{
  "head_dim": 32,
  "norm_eps": 1e-05,
  "positions": "rope",
  "attn_scale": 0.177,
  "bias": "none",
  "init_std_qkv": 0.0317,
  "init_std_up": 0.0317,
  "init_std_down": 0.0,
  "beta1": 0.95,
  "final_lr_fraction": 0.05,
  "batch_tokens": 32768,
  "seq_len": 1024
}
Each number is 500 + 25 x the weight over its row's rms, rounded and kept within 0 to 999. Layers, rows and columns count from 0. Numbers have three digits each. The size before them is the row's rms in percent of the matrix's.

# gate: layer 10 MLP gate, 704x256, rms 0.0965, rows 452-465, columns 128-191
# up: layer 10 MLP up, 704x256, rms 0.0963, rows 452-464, columns 128-191
# down: layer 10 MLP down (transposed), 704x256, rms 0.0944, rows 452-464, columns 128-191
gate452 092:498456494486502477518492529499464539503534493463548534510490504486512499465505517494469519469537473509489512507495510505525478483496477473499476514523452483500518522444523508528519511550517518
up452 096:510484508447505475465493499488528511541502514458506501504502470508541511457460472445496462515490480506518495530511518478503518544479548479470503524470521510510510492474505485513515491542530525
down452 098:535474533487504521521516466518496533533483508479499509501494518506492500511490470495425531508535478535468503544529480476529499503495530513525500480508506498524506516546489492530480505434534515
gate453 095:517554501478466496471564520526503527512496501481530482520522509495516480503529488501513492547489507537502523525477463505528480460477522539491482502508540502489521466522557525538449509493469493
up453 097:509511506505522474459525536512518531528493499479523506525484489475510499483486466506509492525477464450511520498484510513484519459492488433501501462494524501516503506481513491517506492476437523
down453 101:524461500491526501512495518492456503484548512475509490476520532501505490481497510477498487490466509480512480440524509490538518532471488463517480492532472528523477542496461533547499486486493531
gate454 100:477488511485539480504500553480518511511467494478526458506449489561507493466486470490512511511478509495536527549454517515492542494528493517474506508492465475468524530539501558500467485505537491
up454 105:507511511502471530499450483566457483496536467505491478483549489509497546453501472495476472530458487505470495468494484539486507497501500510523536458515507496522511518514494474536468507495527489
down454 101:490540525475508501529499464501533493518524499508517445525539484552513489495489515512510454525495493523494540489499520525458509483527479505533462519474490429499532506531451479514488536493518506
gate455 104:516489524503547499522522514539434480516452474490473453476506500494506468469493505511484475524475485523528503465473476505516507489446482495472491504478478511509502510514474485485521447511471543
up455 103:498487473442559464545537498501455499486492485520536455517478485522508530519506530499453506496425509464468489500528506460507495490479513519468531494506509516465505506502487485529518512515496501
down455 105:503492469509495524497508536470516480474483501509541497469493513480501500539489602539517482533508508521504544521485468510488493532472506468518513484458480516499539524510458469490517504478484532
gate456 116:457494503530501495481456488472466523512463461483528494492494477525487513484526536480501507544467468489553507504453544524514496490504437437499489561510511534532481490478535467526505528540518513
up456 108:496504511462501508466473544539509556499480460503468497462462509461541485476491502528481531487559505481472499472498534492539487499490527493544546463469466483516503552509489458506460462481515549
down456 104:501468475543510500524494557507498522523504474534486464556494491518521427449502488475523472504561525505492501512500484482531496498518490480506540500501511475476487527485472511524491468477497503
gate457 102:480524500499478482444551504514486513518509483471482508488501500490531528483529470502451511519496488489535527507484482463476485493485476456504552516512482492519476481482511492504531508506519466
up457 105:494486523486520518474493473470527531473519518495526492477490517545503518497519559499476532525493512500520504481582531493475532529506453474534470488517523503458479444481474469511443520517460491
down457 100:518499482478485483505487492512483487480502511511572483479563492540513533565486497488521462535479520535505502529530472510513507538516489509510523514475527507481490508513535462546540522497523511
gate458 107:390507516467537504507477517478469507481481491517496518466497509520504516482506511470458490477532488485493485525508497484508496530493488480504514502514531481466500481469506492476522500482490502
up458 103:480465522498448469516478556545492470513540479507485501488489533514512523489482432530514531496487496510491469476516496513513546510523494475507528470521470458479464453486509543468491493489493511
down458 103:478490560487516495456538496480513502493485467486484493496481495460459520531496461490493469477511509508497508504509465468475503528494506461500511517488502480493506527508501476500507522509492512
gate459 105:532497526524482477486482484492504494449480449481543469470510486524516531504509491493501522494501523506450481495508538471474481493533497522457508524509553514447475496534472494490477506488484510
up459 106:490469515517562478501492507517470517512485514492524530489521489556477500537481476475489480500498469518535479502478515487524484542478473552458505516500496462479514474530522503486502496504469470
down459 106:544448492525497452486501520469515510482552487498499490479522541528491503500454546504470485522521504523482499527491478461447521518476513512515484539499521483503508562501507490516510522481491518
gate460 097:518505470494450520501520515498467475479487520513472501520502485481522524543551491480499519514490512457519499476486518515445491455500488455477527500524492485538530469525499472516505482522521493
up460 100:488509478460512474497524500479494489490496486484541475489491502476504465484503496535551459490512551480535529506522482481519528503515459563526480491494497491479517541504506474529527520530470538
down460 099:535495447480456504500469533492534489491486472482518505488499502481502478466504488496532492488507571493487493505457506530500491484530478466531468479525510443522534485477474493472490467479466501
gate461 088:511475516511498460431495502497484492454526514519464508504517478488466488471506466466523521493537511457493454476519467545498486488454486499497502532501518533537480482502522485513515501492498470
up461 086:471491516519521513537503525520498453519514498486503523498499502454479493521474469468527490520532515480514474508526507541508525482484518526541527473477439505537516485496528517516501502469484524
down461 090:454499524530508495472511449523498477483496483537500491456485548506503488477481501514483466515489488521491517504485514518509439501506507510498524475525503512463506501520515507502501485500484497
gate462 103:512478503537518499475502554471500480488495489487499519502496451539540487488496479485494475480524469502538518494487472506515552557520479499463499501465529448480538508509500544509502463508540455
up462 101:507516554506514499510507548500493533479521461484531489529464477475477499525522470565495489501520527477526537540518464503513545494520504514498497518503497497491497474497493501532495536489534501
down462 098:515493492488532495475463489516481471549507438496513472521487502505474549495469521523494493504499510539536529444496461505482572499458473504460475479475480482508468529503495463488520479535465552
gate463 100:515488458496501518469507528526451482506475494520507502533477522477486532511558475527518492537493497476511505546477498507469516445486546502478477521516511515538450531496552499543444488497506503
up463 105:497488500448515548482506491450470489537497482532483535517489521476472516516499474475494528503487519539483484516494528505521490494500499515461486503495538510538494480518537508516480487439455500
down463 101:514562518501505501526505485523474492488512503524532502518488510510481539546524481496501507498508520527497521485493496498492478481481522510514485482480472503479451483482489499508456477465510441
gate464 075:481528526498534469541476515506468489525478537472446558483503475562489524429462503549509520444498499516526495502500479487522532466489485485535507500531508500511511510516479498472492475535466456
up464 082:501537497507518537495492514469536516562475484476521478452502485552488485490494490496542524486483496504489523484478458537464503518528512461531527481508556476481530504505507479485505483504515518
down464 083:534544515480485447533465501501496508467472504542497497494461530506513491385477491520492483502514518495507531514499512520531531530506494490483472480473491517499516483532466529500465501485507487
gate465 106:532469498498508498490480543443503474493530533475517477485522418487470483518506498500465527456480523506492504434523450490490514537548479515451467497514527479520505486483484489504473498463493503